config.yaml
num_hidden_layers: 12
hidden_size: 160
num_attention_heads: 2
num_key_value_heads: 2
head_dim: 64
intermediate_size: 448
vocab_size: 8128
hidden_act: "swiglu"
norm: "rmsnorm"
norm_place: "pre"
norm_eps: 1e-06
positions: "rope"
rope_theta: 10000.0
rope_fraction: 1.0
qk_norm: true
attn_scale: 0.144
bias: "none"
tie_word_embeddings: false
parallel_block: false
init: "normal"
init_std_qkv: 0.0489
init_std_o: 0.0
init_std_up: 0.0489
init_std_down: 0.0
init_mimetic: 0.5
optimizer: "ademamix"
learning_rate: 0.00108
beta1: 0.9
weight_decay: 0.41
lr_head: 0.00788
warmup_steps: 474
schedule: "wsd"
decay_fraction: 0.898
decay_shape: "linear"
final_lr_fraction: 0.0
batch_tokens: 65536
max_seq_len: 2048
doc_mask: true
train_tokens: 323600000
max_steps: 4938
dataset: "wikipedia_en"
Each number is 128 + 32 x the weight over its row's rms, rounded and kept within 0 to 255. Layers, rows and columns count from 0. Numbers have three digits each. The size before them is the row's rms in percent of the matrix's.

# gate: layer 4 MLP gate, 448x160, rms 0.0827, rows 263-362, columns 40-79
# up: layer 4 MLP up, 448x160, rms 0.0806, rows 263-362, columns 40-79
# down: layer 4 MLP down (transposed), 448x160, rms 0.0734, rows 263-362, columns 40-79
gate263 088:096131086113112101077098166081074104168144128143174098085124135147113142167117114217099107099103124184129146140108136123
up263 089:133110149090163107154140100173198104158130123121150143119180178164131190133115107089099178119116144142170167133116151157
down263 092:204113152115119138136177101159171120089150168143165112111087115144162090085157134133154122154098147052152086108142119159
gate264 084:185107181140120112181064069136107105110097103108160106143141139151166095138161160126157078115161163150128134093188154138
up264 085:129126068138142175059125147052091108102126109106125190095161103069139156097107138149095179137127125142210069149135081124
down264 087:080164193161130096196158116138113177124124103170132074175130179158106091144152158130138061121156147108108165094096179089
gate265 098:096137035140119115122097115170064098123084178114106052109110182094127115153132136161126162087145129127109145124143162099
up265 093:096152125138138067179151147105096101118107137130145120163108168146141073155128107176097132127135166105088148090179127165
down265 088:160126124134163120158141154120138099171106176148157127140119110093130107114121191104132162150127106154179137153134144105
gate266 099:103147147165131151083137170117154127191113164127125156128131112162131152108141092123109154097067111161184090190044075081
up266 089:148093108125130089121127149151130134138170106101147152177115169156107128124176147105080130106150076163100074148065118106
down266 093:115162117083138184136095185149129128115140154144136145116116138085112091153110139144113111122106127074082187130187116151
gate267 100:104143092142155073155192141118171095158069133118099157131161117159192113145142118128117105098111110081127105160170079118
up267 098:152173135169110124176091164146146087164135153110169093183164140126141101133177149199098114138141084176121134124096163100
down267 099:193136130110153164184137193141135162127146093173120106139128132196073115100126122174146117093128154097123144149125151113
gate268 089:160107131124104179131181107154128148125129173116103124055138132147091132098127149112059084168147102122085084120108130071
up268 096:046138071168144041123065140093078099130142131145140134134172151150157082126156082155175146093145123078129158126117126211
down268 098:126121138156139147159114100117131145170208151141144177085116090183095119107087065164117131125170096088138109131103124116
gate269 095:103149109150134101192116102130108157141109150117067112155186078162073124114078149148162079196149106087163092145146109107
up269 089:119134147135068183153112110131075178110117096110122158105174082143120237100115162139146149162154057117170111182147061118
down269 094:201114167057106146090118071125108087126184115118160167089073150140184189078153104185123121145104089185067137095074096118
gate270 107:116082156120118130123142121056157055130189181140159115064131154128177095087140145139145147113128140111194165104091071186
up270 097:110118103113204159146117142125104090131126102182146088143102143138149120158135179115140151097161158098139167085136110143
down270 097:078120108128198140131126116121149136066146105089182168145112100142094168160132142195202115080146195112119135114144153178
gate271 110:111149114163144120081164186152119071097113156136169130105125126118124120129112129131155071086138118110149116031167144124
up271 109:100111088086119187117155133110133159150157082060126127149060172126166154127141155109079083156160078192119120124180113177
down271 122:064105118131089160150158159116147096138128141080118115191074163174143149175129125129117115198122115160156130088171147119
gate272 105:116099134149140172103092176142119056109104155131140135090116168152140086102141124142123163132188120116156147108071104078
up272 113:149197137149127156112124163146145111166132145125127158146155126136172137079113153169126148149148247121114139147130171104
down272 111:138155175149082088107100126130175114120097113188115157102103137212199196090114109181120152175132167117162173124138096123
gate273 091:109148125145099151146147129042119098060169151152105131130144175091131091115174186142145150075153149178118124153141106109
up273 092:133099161202106113133166124139162105148144142122090106130173109153149130127150152147197115145094133123157107215099123082
down273 096:131169116109146116153128110118108099094107147138128071190084160116169153160143121130122122138193132155073088131130161147
gate274 096:131140106086112137129161139184177083109084113183094136063110152103146118144097182164129084131155195138089108135090209138
up274 109:149167114151116079166131110133156133144090209102087162123148081115128157204134176107154111154171111121181136125140115092
down274 103:099159115144142122177159143164222168159068178103116129083102139098119112164124205115177138093123115135097150097112152199
gate275 099:153060176113135132172124125146080098092135137157167172121150140176112176115142194127170147154125126111121101133127112200
up275 094:131167138119144101080114123172137132174123105109141137166104088105120100138059106090071129137098159160186088092122130169
down275 094:156069102122068122178069111129074122082110137135131109146167153187178141090167147134132120150118155130119146168171142123
gate276 090:138202238150126204141124135118113172136093149107139159103165136147151154102168123145178139119132142090111063104196106087
up276 090:114111113214109139129094135144154106116125153112117144146196175074111070127141122130134137127163095141126078128093140123
down276 093:165143175074139130171167130142109157178091123141118148117064092210080195113124120120178175097138143116056101107155150118
gate277 087:120207142133142080175150123113188121154075116126083165188162129176153099180123120135094141138102149132107111088173094085
up277 088:158128101164111097145113089116137135065175131108080156151156108060100077141139178110126140186144079110127135151108163118
down277 094:155151188063149137129107153136119124127026158187160153142121085124125124106069133153088086171086219130140124130160100121
gate278 106:074079087152148085117156085087066098074139129129159129160118104051145114075135132100150125112149088108144132122142138178
up278 097:182131154040139122113181136118130054103052117094151188135156142167214142115154114130063153113186207107155140144106158135
down278 097:107103093186133100109123149175160144145197147127155102165122133107090132114114096077201105149070071147085084141166120126
gate279 091:084155113147133107178112113138118082125138168086098142152103059198157076122107138162128071113156182032148167110156159163
up279 093:130101118161127132099089146179144154151131166119083104150126124145141049064151114157108091165073135133128135141160224197
down279 088:182157138169092138076146162125120158103069129104142152155102169127051141043124140146103099097135165124154117134128107070
gate280 113:023123125106136134161164171121107141096125151130154148123082126117074152144130148182139093120185068168137135143110101115
up280 106:184158124120176090148072105154118156170156125144194106145130096132084103104078069169124108162140157128179145129146141115
down280 115:200150127091155114151168162132059130155157144083102144134156118168122083102156149221121077110104155128108085151106093064
gate281 102:101118092112150102121181135133116131148151168168137110047161091106056128084137146129118176101154136121133131151168103078
up281 102:118080112071110124122139126173120125117171126117100100055138089110088196121181226171106068095128115117139129151108117098
down281 100:059166093203147098201144134121107109123121111160129190117149147133088115139121192134199132219104139094106149126157113154
gate282 095:170096135255128120100102146153117138200063162111096132162170083147108109126104099113155170119151181094162165133081143067
up282 095:094121132094124092119096146170148118106098141208096146138142134165160093118188139110091150123118124147061153143125151098
down282 097:082107115053124105166122113119138103109166096140155078195136166101109128129105149106133126194113079159162126148137105152
gate283 113:140116177095172152139108109185180131107135157134110142059184135149115106107082135147146104153137134140141092135130105087
up283 107:142165116151084077140091096165133155084142132128129112096077099122151126170142100092113116160197152152134178115129145141
down283 113:093117073139108161131151134143125185127137118128171108118162101112102132190109121149050125135139119123136125126156076079
gate284 100:103120107169132119096144145106100165183130128137133095136090132090076119182006142126113097134113085155126148089192134141
up284 100:182077172120098192144122090206134109085066131134093106115150164160127093133157143079115202133072123117134059122140151101
down284 097:134092166103107152133135074137116121084160141106150205133121126168124133063211127085118107096141186128054157129102094137
gate285 101:160105158174174122166144170133139126173073125139129192088177088158062121100103131124117118101143187112129127130122085116
up285 108:129116153239162116199073144137115145126134155126104134132142122132079134097069133108217140119058131108137162112136149083
down285 102:125159163190171141115119130128103155165107112134130156141150102139141172125113126126073173066128145147131128131108077092
gate286 107:116147131142147128146063162065124139132129151101162075114147142124131125142111133110170094108094103147133122135075110134
up286 119:129123137149076133109162100094155068054160106150118139108055146096158119073119005087090115119157114127120107054129106113
down286 115:126128108114093146165109107099158137155175119168151106133160155160158165106092123067142112143167155182135110114176089106
gate287 096:127110123106043118137097120123192135219108157131154150120128094131062138071118132154142130160152120140169163168121158101
up287 090:116063161120126159087128192116143151129141070181085095127148159156140176107180089109111112074149087131080120144067092057
down287 093:106170152180184142133137148065182101157128161080147167159176098096132120073130146126166117163122130132091181118143130161
gate288 106:115090114123151141089160161100049114144087148140185106106094088171142147120109072082113111062104167084165119136126111130
up288 108:164119191177150124163106116133104153071141105093121082128146073148148121106086114126091100094120153102125153096167147169
down288 114:148112140198169109121138163124068145148055115142109105169135124136138078182099105131129058066091096176132136131122119163
gate289 099:058119112111139170148101194132121133126177144145171060080132137139082086134135110115137100146126104104145142063089140164
up289 100:156174144151091102117119116127145136106124138026109133204115125126170130082131116195149149087158109107123101144140131134
down289 102:180188126153100112139144145148111104134188177096190069133122098156113148194147133120139125168093087130150150099110126156
gate290 103:143108115138136076119071146094115168182122163092133124081127118129057084110129098128158100086084161117219125099106167127
up290 123:152165150150101107163091099142159139178131110093180142134188110128078058121146165107096121150122135080167201074162152204
down290 099:215135180136093147164137051121161125143074102113158131115109123125167130139115136158105181136135101140134179093200108179
gate291 108:120150113124176133103137123106111127138151125106163099140089098087099114168048154126133132160124108128118058149120073097
up291 105:166112084136134128165117192135111083136114128090118187163153117133183101136191058149083159148090131156074120185150068152
down291 111:184143108161186157152101151156102102136168172128112150157209138127112083183116173187133127165120129118118126136154076082
gate292 115:117150034171175096156221156128167114200144154115098094136156121161119117123097147153123111157148176118172157133149123139
up292 118:113137156167152208065132125138066107132120118144114110122129138142170125100161079166149116107118091191119134163138078130
down292 116:148099142111131128113162069148147115146113109175142182122115102179060130134120090062183018137124159136130121152128150202
gate293 107:095118140131178108138130174145033146158112148125145127135104075190119160134112104121133123109182143096181147095137125129
up293 100:097097150101144134048172184221124130056130069172159098124086139177112142130099107140116132109185191101117119137127126125
down293 098:127144131177139127178157127142169141109171047124142174190129145115129143153169149045096152115152127146082187086153103169
gate294 104:066157093186190142120196099130104146133197083135147139102168068099090117103166165127096060147155108159105131120166118097
up294 102:100169096146138165133176138195140136125143146151154127095184159134081131096131108138168078151128116039141124113225103172
down294 101:212107127091133134129095120153148126103120147165155131134192168158154195084129104143158165129103114133099155162158108176
gate295 102:082180127111170123125133180192097136078130198131080178142136146120120119123137152073136100169152103127121109124146100121
up295 113:204102141128066120155106100091119088096107146167151058097170126197152088135128134146117147083119129107121117160151116102
down295 110:105173139145106150160174134147080081106103177186149153134126129094122168125124141051159168164129079165145094096173128202
gate296 114:094109126108182051114188113082096125114153122089124077176132091135148095141091081146075150135130150085144135158182078118
up296 115:122056157065143119131079165121119101096149128057128100158139100118199143128150150134117134079126136116063099145187108143
down296 113:107170098171108186074136142129161178146116140116180146097149136127147149080128187140122141112079124121105208069062122181
gate297 089:092125115080162122127113137161146155135091120203110113045180113158100128122153129125132159113124181130144100125103151091
up297 102:117098157143129143112116101091132121127158114127198127155145160157158128123166092181081118137056090147074172110123138198
down297 098:071100102104067091118116127100129134092119139111068130152140160111066086102124097115104079097138135124161117204115085094
gate298 100:110098068123115149101110121133114100149232195100119125073113110080161107135088136105128091139152099118125144138157147119
up298 103:128131123135127147109104121183126082105139158114068136131143093096164117076174106105191144170139106137134130167136157090
down298 103:135191166126129064126114172073210141093173184066116149156185114153153163116154106136106166133088202158123124139117092124
gate299 097:127079132140123073150101134096148118122050162127143144126143163118145073114128145124082083115145110074113085103083113084
up299 099:140115153128148202113087112078095122151133120126105124094154074089137162129152133143110139064093143162171124152118110092
down299 100:107178157168161117151120166160105155121131119192156109158116123126112193169132091107181109133131166110125076149135105139
gate300 113:120089161137098111143116156125109194138132157184147188082165107113084170093095157121136113121107147174137071095089095125
up300 104:116164135126133180135162086177120127134095157139087140121119120224134124120103164173134128142147137119154126101164141110
down300 108:043164123139119100095168093131089104129149089108148121185075130057119110133155094106114110146120106091127095061099164179
gate301 087:111089163106136156144131141112116135148172088135134119135094191121129108101188155111165180142119092163075122190142112208
up301 086:142147122163125120153155133130118050094133119107076121111144117142184163151188165168093128153174149069149119152128122141
down301 085:156105121128101144069140129131156209172136129122154154188122128136077095074062108111142129111041100156107118115124093099
gate302 088:160158125134156095098088131086110098089083109157168175078135113127125105118182083127167154123124100050131140096160092143
up302 106:084164128200143124135158133083145102108158162092141163081118128087129162143095167162135099118109128109130102164125134123
down302 096:163116154124148091109136105113137066109106116122140131081121138163084121110174074138117163083087108110101067081156084113
gate303 085:125081165125129103128169105175134105165102137158155188142113082124109144129103194065149108145146125126121149107133134175
up303 085:128139118100112178156121162152121108138133114121129148119123162152173121131152091117119178175094169057097123185094122136
down303 086:078109126136110088143105077083122152078180115123134130166117132137099100135095181083137105080118112196112126086225138141
gate304 103:104103142160147178123101116117096140154091130114097134141176151141143144141097155117146124151125171102131111065137086124
up304 106:150091172102134115228098112159106101054154135149133097102120128200093187135124139095134144150121153142123125129126139151
down304 109:070134110161084160135130058134125098160062099112142156087160098118091109148107136128107095095134156095152154118179140149
gate305 107:119130107104085095105119134095162157174167178141124120109140112130059087114139084153135128142157169161147101171125047092
up305 109:118121102068174091162094125087101132118155174119118098125144224096132159084126150113083140192128079182142092189127145135
down305 107:083110142140153075073138151118142121069118147136111193129076119096169123165089140104114106089088110145134133147073186148
gate306 094:120164165093149103127105113097150155157102128122110164148159134178075071091143094136100103114098129138122082171118089073
up306 110:110171125197125138130118172148092098125153166138125108140100144062128169100066119114137135180151127127154137115108099107
down306 091:125109082098120116136158109097118144135124137116138131102159100139097060111075120124060134142111102114131109167149123057
gate307 096:144024132082126127119163120143129144118158122128128096055170082140059157148092133070179156124139123089133121152056151120
up307 111:060138117134099102125114171151130125145135195103152172115138105152166125131182136183111057108147088134131092111128155116
down307 093:098103138110124076113101138118150128134172162143102110042187090158111219115115111133103117171159112115141085156073155082
gate308 092:132158150132094163138158114128124113050100117091156145145136122124142122118105151148218121123166174133100091131195136117
up308 083:152131176122121175079098102088107151177165099112165116118059163119122079101131083124126159100106129151162147091105156124
down308 090:203102135093155084126063134084149147110157190156076114144159088102099117146140130146113136112086111142143136169119096121
gate309 109:124155112148155121222138111123192028177147157144109145148181134146144153166170174135196068130108117082138093122128123108
up309 105:113101075151160104112101155067104107123167149119182089106127091105169129180124088132112105137142071111127116084172167112
down309 102:162165087150157138081124146147123139175135125098146130119099103167110119149149097137112153060143220128120097137135099151
gate310 098:158072067149097077146152102156136064112089138122118103053220153168105135213122134163169147163161125138165108179111153119
up310 101:130143093155087107089140120152188172154122161110078175118144078137113077120117122155115082084140124059112207129185138179
down310 104:111132090155117063167142109066142098143113147151130134072172057149117115169115133156170136122135091110192143126093119124
gate311 098:121098165083149109132135137070150155103126084136162114099160154117136162136102102124073100089094102170154116187109126139
up311 094:174163148127103139158109121106099165118104139133133132097174129088123108136107202098148157183176077128123024120138139128
down311 097:118126119123153078137151152119126098112086138099152136183088141154126129145143118101134125094141197158177141113141178159
gate312 115:101136150158169155115152133140128157169159156138146131162139101096121118138075073083155093067154153084179103099121167162
up312 113:113136183127119099067113154143140061116116084151111099061099149139150110161148138159090152118103128179150095167097117074
down312 112:076127199157153112095090157074143164136121155131103117150168116100089108112110038124119120104109179086133155137076188130
gate313 100:112143114100141151141191144079125176160162175039176111125082089125128107120128132150097136177159109203114151111107106143
up313 106:149123131137164132098108053097149126146109143133155133139121171079076172180140128134129081108152122128188156102192163182
down313 103:118089089123143121121170118062182176150107097186131125154155093157171105088098151131140143088156107185160155115171084131
gate314 086:128109129127122101143156115113032096118113126111112129120223131145105116165203159069143112120157118102115109134097092128
up314 112:198107146099117116170102100140126137099091104106115133161169115123157151126235152096186141129136132119110131110161142129
down314 096:135116137151132169131122130177201149136132132156149151158063145133145158139089062180142148135082120130106148109163188097
gate315 100:080111087106152156103164109102074132121130130156115093147128093147133114145136113132099156071143149059145153091111090147
up315 103:120130089098087109115158107084153167098120148135115153113138143128079155173159144151157167123162108072186134134073113084
down315 106:160097129111091111097104137095136121126059103104109078111173120134099124133082105102103127124087175116128074163134125094
gate316 102:150148176095068122138116049162181113116093189092087156147082054140175119178119101147162099156119146105145171153122139154
up316 099:141149144101186128113114118126166150097114187093078171092064114128080162159142143112114136136141116069164110123032105161
down316 099:070089154091074090206132125090169074097093177095123116140181088086128160143121134157159095137094132162139151121177158140
gate317 083:151057100151131197133154115125159156089152155099155145092138202115103169115097179118127178171122125160128130140111119095
up317 091:076158092101149146110155125119100081111166160095135168127109161132125107115132138120086112123126107146112154143086120126
down317 088:121128092121180145079070120114091112117109153134121142103122142084147199113086204141170143111200178199125144120154117109
gate318 114:113152130103102155105143139121137142128083181105144097128093140146110098118130108129114150122183171106202146111056160114
up318 103:099166138123178117122158092109086110090112090096121068141112137103195162154107123117110157142100127118098088090144120151
down318 102:049163115123131110161146127092136151094081088110086145182135160140124133118150115105125107126090195163191189132098076131
gate319 104:102148164117124117109185205118155130115153149139150132143064089135119142140154116163102206114152127058128129181067094091
up319 103:105161142114137164045186141137133174106121120192111144171127082166091102209142152146114140051134219058091116158139168097
down319 099:182120140149099155127123145142178132145146124182169114167183207103157130158142120153177064137078124194086158139182147151
gate320 082:157213175142125162161083118151155132150086124138138107177105126145148048132152111112102113117111153155147070094125177129
up320 094:094125057114155092087150228150140102106153141105114105118109132107142125089099111129097075176138168087131133158150155143
down320 087:157174163116097155147125120178165145147119189087133114114113114117171034127138068139074115100108081134117098127121150117
gate321 093:124111146167101156118165118133124105129138130153128158091182163136134127088106142124121088148114119144102063131079181094
up321 092:159125149183123117142132067179115140168110139142059116196136140123163134097156186126116127139103112138126163108131217079
down321 088:187124162116152121112152111153136109148121100077117100148155122159097168130106082171184153127111041079118106176113122114
gate322 105:132087097074095142158172130072187060126117136138111139138168082163111112141145184081148117123159160129159118140090066143
up322 098:090160104149147163080130161083141104124125153153122156069113129143169161176124137133120160134209108090122174120185075175
down322 105:083182119148209128105124150077099144148147134145102086150143099134113114073112151134070133171148118109107106138141199178
gate323 108:045179146132118201155132167073060130133092110138062154143105145122138141121140132141128141134159066128177089146091105126
up323 104:178122094127119089132141079156131040127192169123156128091199149158119060146172148148137098174079189109145132150121153164
down323 112:080184105119067143121107118092124109133210221153108091051153133133116074060150114093142100175160172126094152113088122170
gate324 098:167118160130159129088132163149117107161132135143152134079129143064099147096136135100105100106106150155156102112049138054
up324 105:132087132130124108074118123089052086174099137133174109085111148120128122099144075111082082131175105130134106081136102116
down324 098:204131107119066089075101152149144156064161153075126132138175121144109113068099159158117058117114098121093086139146097157
gate325 093:122184145142129123124183107121129152130102126107089155147139093110129121134127156159187113128138167097196103109132134119
up325 106:097104124167129090124103118194126145073132165139144128133099156123079123100102144111098088170134121154096134085156163124
down325 094:037176138219120110103089143158163148102093166113077157121132145106123149128079106164148113133194165081182096079169122124
gate326 092:129126139103136110120130165128105091161119164114135110097157123186109111087125056162093124120139128109128128129127053137
up326 089:119085095107145141157125151079129133110130108138127136192127109117109160190136084110102148113135164128125140074107127171
down326 091:115184112186168108189096106098110102209146118139068118118180111139154072118162130183093158130129096142095125058160147127
gate327 106:108154134112148089137144115126106084143159127077069226096148117124118148135075095124155102137146102203131129185107049114
up327 106:157120115112118100116128128143105089090084093117119130108156111107155186137150085141113093125123160098125123116116119102
down327 104:119124164158125164055118114162114163144113142137120107171090125168167127095116151116179187107153146065108153096068177165
gate328 093:124125172118121143085138151151110137120092130125096140119116091152137128157124084125144095148126155090121121120064209151
up328 099:061166121114133129109152072156105163098119080129140146137126146100116167145108089098175159183164125072136099122075093154
down328 101:100124109138140073121130072140140142128150050114164108121145129096143133131140131107125208158107059175144158182133109132
gate329 108:127146090152158056170152129083144048135145145138156160116127167104085131107108148101139114205101107088157132146099083135
up329 105:129085151165112125143137101145148130136132145127140153141085168109120115137122177070132134174113133124076150140130086140
down329 107:087147168167107178090119148167081173138092092097103092106096175165168129130130105110079156108213124137105172094136152094
gate330 107:188149132118079106106178133051135110122135154161153159112109125111123100100105134141127162165136129147186128158109114148
up330 099:111098087121137110126118104142144152166164128207177148052117146089117149129122130124158137129148129148080101107152061105
down330 104:153152112077123205179118079141091125112150150044149070181089173080120120039144125114121116177145143133127130116117194089
gate331 113:097120173135139100125193144153116143120138151112109099130132098152139172188035138107147113097173124123173123112162128126
up331 116:145123085090146130109111153123110105122130152126137158096151101112141111152143130165115117137148159149124159156139135142
down331 124:178080105111119117068184112143084118106092156130102151123141135089094142187099114163149109062125150119084127155182155112
gate332 107:102166103195159095099124175086131057133141115028140135137134125192141060085097097141096102147119122093126131155126096109
up332 103:133119109113134147196106085108145087144192110021155121112136110174139122153122131146133102120047118190099119158068179157
down332 104:091164157148044186128080132158061161127062159111121127139136113153051181152122143129070120091140154167172160152176132120
gate333 094:115111180148135136114150139088165131118167124148119162130076127143115155069091125080154128104139163102138114177107127126
up333 108:132091151156107183114112131110084134150185120143156180090171097094083165136164124111197157089141092096137113137131170122
down333 107:144109141098054143086120101148103103156164149137209088125159157142118109111144132091176180174105113088108132134170135108
gate334 097:132104090175130163134142138158152086165188127069094147123191101156127133178117133094064204146202177100117110151114124123
up334 091:120098079170129176183124097201137161106118157127065111120153084148088164095131102145130147137185119151139153120183164070
down334 090:113181160063101082064192141109124149151153138113130138131174150152083118124165089126159081090098097134136191138041108179
gate335 090:119138107151129067161123135130112131030131150184111112118162071178093056093061148157094068136130159156131172087174145125
up335 093:099138052123144140079114207145039071122099102086184102109118111168145126124196154144143098168164157105115109138106162083
down335 095:119130141163123094211131106150160118122136067098152117160113104160132158163137086156119114134077140145099158094155160175
gate336 096:180138142086137165116083110144118112097128144128174146120179130131149069130144094106069147142085093124109098161141108114
up336 088:097097106115102116103155132071141106156139140169171082059183166141072166106090096135141063087161117157159069155091098134
down336 093:213126118044130151149142118158121053064171104075155129118128122097167102086122072117102186165119108104095120114139126113
gate337 104:126093105123075137148129099133105129086099106082083135119144192133141148152112134180143156170135132151146111164057082128
up337 089:133088126137069108147102128074139126080139147116124106157171179156144072130133107135093102114187126143106139063112117165
down337 085:226114137102139121112101156153140112130112155120116132097100104151148132125147068115183148149157107102098122169140112104
gate338 107:101054134143095135127118124124181159086189163105101132080125220153099137067135102142149135107160081169130112104120092140
up338 109:095187149119135194102138122183175091120116084144125189134130115132126178120135163133159127130160150158049127111118095156
down338 106:142094061166158124175159106119119160159130222095148123140158118160122135130155120083108113131145092161188105119113134103
gate339 093:153170124059105188081163139130092093137157121077160148106150141117187096131118118147069158064126131186072048153107102091
up339 091:135129147157116116151174100106170181122167115189130079135169182161094178126114099157145137112111108141151149099164165128
down339 092:201105127130101118166106129144124083148129114128080126115108090144144134110157101142093133104087149129097154136104123094
gate340 088:126183123119151093120103173105106142168131104117083166124111111121135128190113100132102067142136149111104099145179124178
up340 098:065181097141150132051167160117067117206123183118124068112142149129135072059154167115085132141130125109159131110130116136
down340 100:138105111123146116145135139058096163177125078118030135125122133114167085172138085143047079136118143118134116132175122171
gate341 100:172157115120094165172097139169170166154115207121119143099181143216134082071161124133108086175171156137160146080064182111
up341 095:110134122152113067086185199097123131115129134153122173113115180156089099136176166121092145107137122095138169136189122130
down341 093:150168109083154120109059095145168165095139138140105087175147115137160096124097097156131097143122131106119078134079141126
gate342 096:155125140167145134148075125176120132111086147140165154128159082139133097154149153132141146155092177092141119189037088108
up342 094:124066085058111140134149135069166156194130108092161134163104094122145146132144065136076123125139149097140133137106205154
down342 094:123101147108198103133104142141125113118053077187048123122191134143119126133138164112140139135092157114181134159142088098
gate343 099:104111146141155132132111158129104140113148094115191102171097168095135125080126136129130112110154120163171130096137075163
up343 102:098099150099077120139143125088158160072188110119144103168059100145147149127156124182141075189171092135141098176160094153
down343 105:156163117131092143119131192131147177128144174117135141164111135099113130143086078112125179077171157113105159122108152102
gate344 103:126124123064124159126131119121133081092122142099149069077114169103110097112104164162171066160201141166102094064158147128
up344 104:102159158213136105135139157087095142079171062108092163137064138152128125112098119127092112110072094139120093142124102117
down344 104:089126127087103108099125105146144126089134167135181126157150083083110155124112139066117159102169094118139154102103130110
gate345 107:104203068128151103118136169176152073164128197113060127116136119167117138132138108139076158135179076146135138166115096121
up345 111:119153169169117141119126133078111108153142121126125107151095073083123092149128109089133109084099122116148100114106134124
down345 117:095106119143120078146135130141151117098142154178063169122103119160139086077143130144081111138143144133142124156113110169
gate346 111:166048143104099132162125073104089145161128057171153101183119161126181142124198132097171184094122089149142167114181140131
up346 091:107167161124097095107117164184077162121170138120106111153119127105119064167102145131112128139109139112108136138158129162
down346 086:112107071121186149164129086056182086143085150133169176102144140162114212085128122097152119125150117141152117091083099090
gate347 104:089180117156157060095087120224130117187162158093117106130150138134076083094083101129124119141082144150166170103160072085
up347 120:138155115095188066103103141116166083136120108054149151199105112066126179183108124134102126130112126098163069136077148148
down347 122:089129066108146107181147112142140131154143132105144118154143116128174153142133132138105128155079183133172126156191097078
gate348 110:116114153188146100089097112217100119136122134123122120069146094135145180118085128121104085092128135113109105138123132132
up348 104:090119141109116147131139133167142142198143191121171115062103101065057174116108117161153122118078069140131095128094113080
down348 105:141109129125067137085131122148137092146057130137134133153133087120101090161091124202116136146088108146110186134171129153
gate349 104:100113168121166137131118172076129215190134145132136142116166061122078104128123115100124074119105150101163128179124103152
up349 110:130101158153131126159176110137129162113139111101197093100121097127131092144113140131113102097120130180151085126085116150
down349 105:099169094092141134137146103156127128140153135123131106102154181126069060161094137136116159165123099102132128107091071156
gate350 101:099101144116129145070162161101112151163151144128118058104118105135148080141133067187174124146140163143089082125163110091
up350 096:112138101139141163115143154122139142131063135144124082142112136158092095151104111109144124104183145111105141081113237110
down350 101:102146098170128126118135100105097092134140128105104118163118114141115148088121131101145131067163097080110137160154131111
gate351 106:115136122137180137100146123145083143145140151144140118154156185129097166107091162101153113128166153101053063115125131040
up351 104:113128137087127134101046135128122198080150128104103134183109096100134157176110159104132125108184142146107109130152094143
down351 102:118126088096082118152163160104171152141104136100102147163142147094129080129171086125099101156126097115155148081145138144
gate352 090:128124109110108121057089091105121150068190112069088178162147126073144165113143137119104104159143087128085147134121116157
up352 091:154191148136117139135074105199121158122146141063116105153140119066142103103095139080108097114109157166200128152120132099
down352 088:075096104127112135179134094110159130111132053189147167147093136167131203198122148128091163095081131116102140143179101196
gate353 095:124205159137139095103111171061127068098128143117134094096162107137197047119097180126162110104115134145145127136157135170
up353 095:097150128098098071141137140079136117105155123118132152172103165193132147133168064145169106117126116093086115170063096146
down353 095:142132104159108157103111115134160119137107097154114119127135160123162055124102193115142147122084131162083122151113125190
gate354 102:099164039125146110150184174122159126211172231146117124103152076143117154095121122134107099147136110142074124084132114114
up354 117:095169113205135108088124125115146155106081091156142100196085127075165094163127109116146157110095077113093125163177112163
down354 120:148138035101116102139147184128151074136112124098114146144125153139177075121161090128078154141145117190106052138185152134
gate355 090:183111153105126162140116090093104175146119074181152156177106148115171126105177166116158156143098120094096158114161118171
up355 087:129117147112150101154138092106171201092140064148190165111068105111105150189172146077140106078132146112104118183102121109
down355 088:150141137174110144090115157143121056182096190114063094099148150151169135040099117168136151168124144126161132099187124131
gate356 110:123111100135142086161145128097145125187109107155091160117137047163120087136042124142139084130163164108127165151157154126
up356 111:082181103122137112109099125143133157148109063062067132125138103156104134131074042160146105091143094106127130174127096091
down356 112:168155089116112134182078072134104062107193128121083141150143185132163189176108169120169142172129082142077101135121084105
gate357 103:095130122135132086145133154148119102153129134157116145130145116110126154114140162137089113122169158096117123069104162132
up357 102:121116147103107174129123175090131080135118122066087099159093155142174135192157139179075199154128064129162132105116080158
down357 102:066112113137139109158124158150172166119132116167142132170168087190126130103116198185157114092123183149155114140148114146
gate358 092:141116113116148099194089156216144138089146150118116089092220130111095122138107174100162130174087121125123123069137123088
up358 090:116146156076140146083131141147122121000133100070178083090144151083137194123084156161120080143159159174157092108171138118
down358 097:138129167099123055224157115103131168115178133162122078134194108114086106122130115086130081127075120151142141030131143122
gate359 100:151142133090131054177109115182161088109105123073140148146154135123160144114141134122177068177085143126109114187094109123
up359 103:107059092108169143087135113094147123173137112194154085115132102163130118139083140149074114128144152190114161096177144161
down359 101:130182147125140140110125094163133121120109151114150197129088136135148142169134125173139186135165130111107155133148170137
gate360 095:105139163146091194130096118176149140082080172197100135070101078134128172109113113151102135157133138091136143137143140070
up360 088:120165120146110159142105179151142101114071178146076191154125112131137131120104175121107150235109146043192133145155112149
down360 092:115103143158118117067147133121167177118090092145193096144171138123119151174143144124088119085085147136143106159147189087
gate361 100:148192194167140136113108150119167135159096123102135177065132143123082138125108106086104128156110136160045057128077124112
up361 104:149196139094114137136124123091173110132122067159098108099156136116112086123115167112133076171118163132094070106066126091
down361 093:107112138118101072106092159152157114107164097203109111105140142202160166148132127161180133100188142111148173145201112124
gate362 089:137080144160144184067117130190115102126157125107164147123113157097117163144141110150125134132144120161135044173115132168
up362 098:091169144144105082120177146125120099124123153124096106139100124106084077049145158060113123152152138123187180102090117075
down362 084:087100069176149118098101183178111107147174154111155144132128123111082134096148151135176093150165082123131108205078104195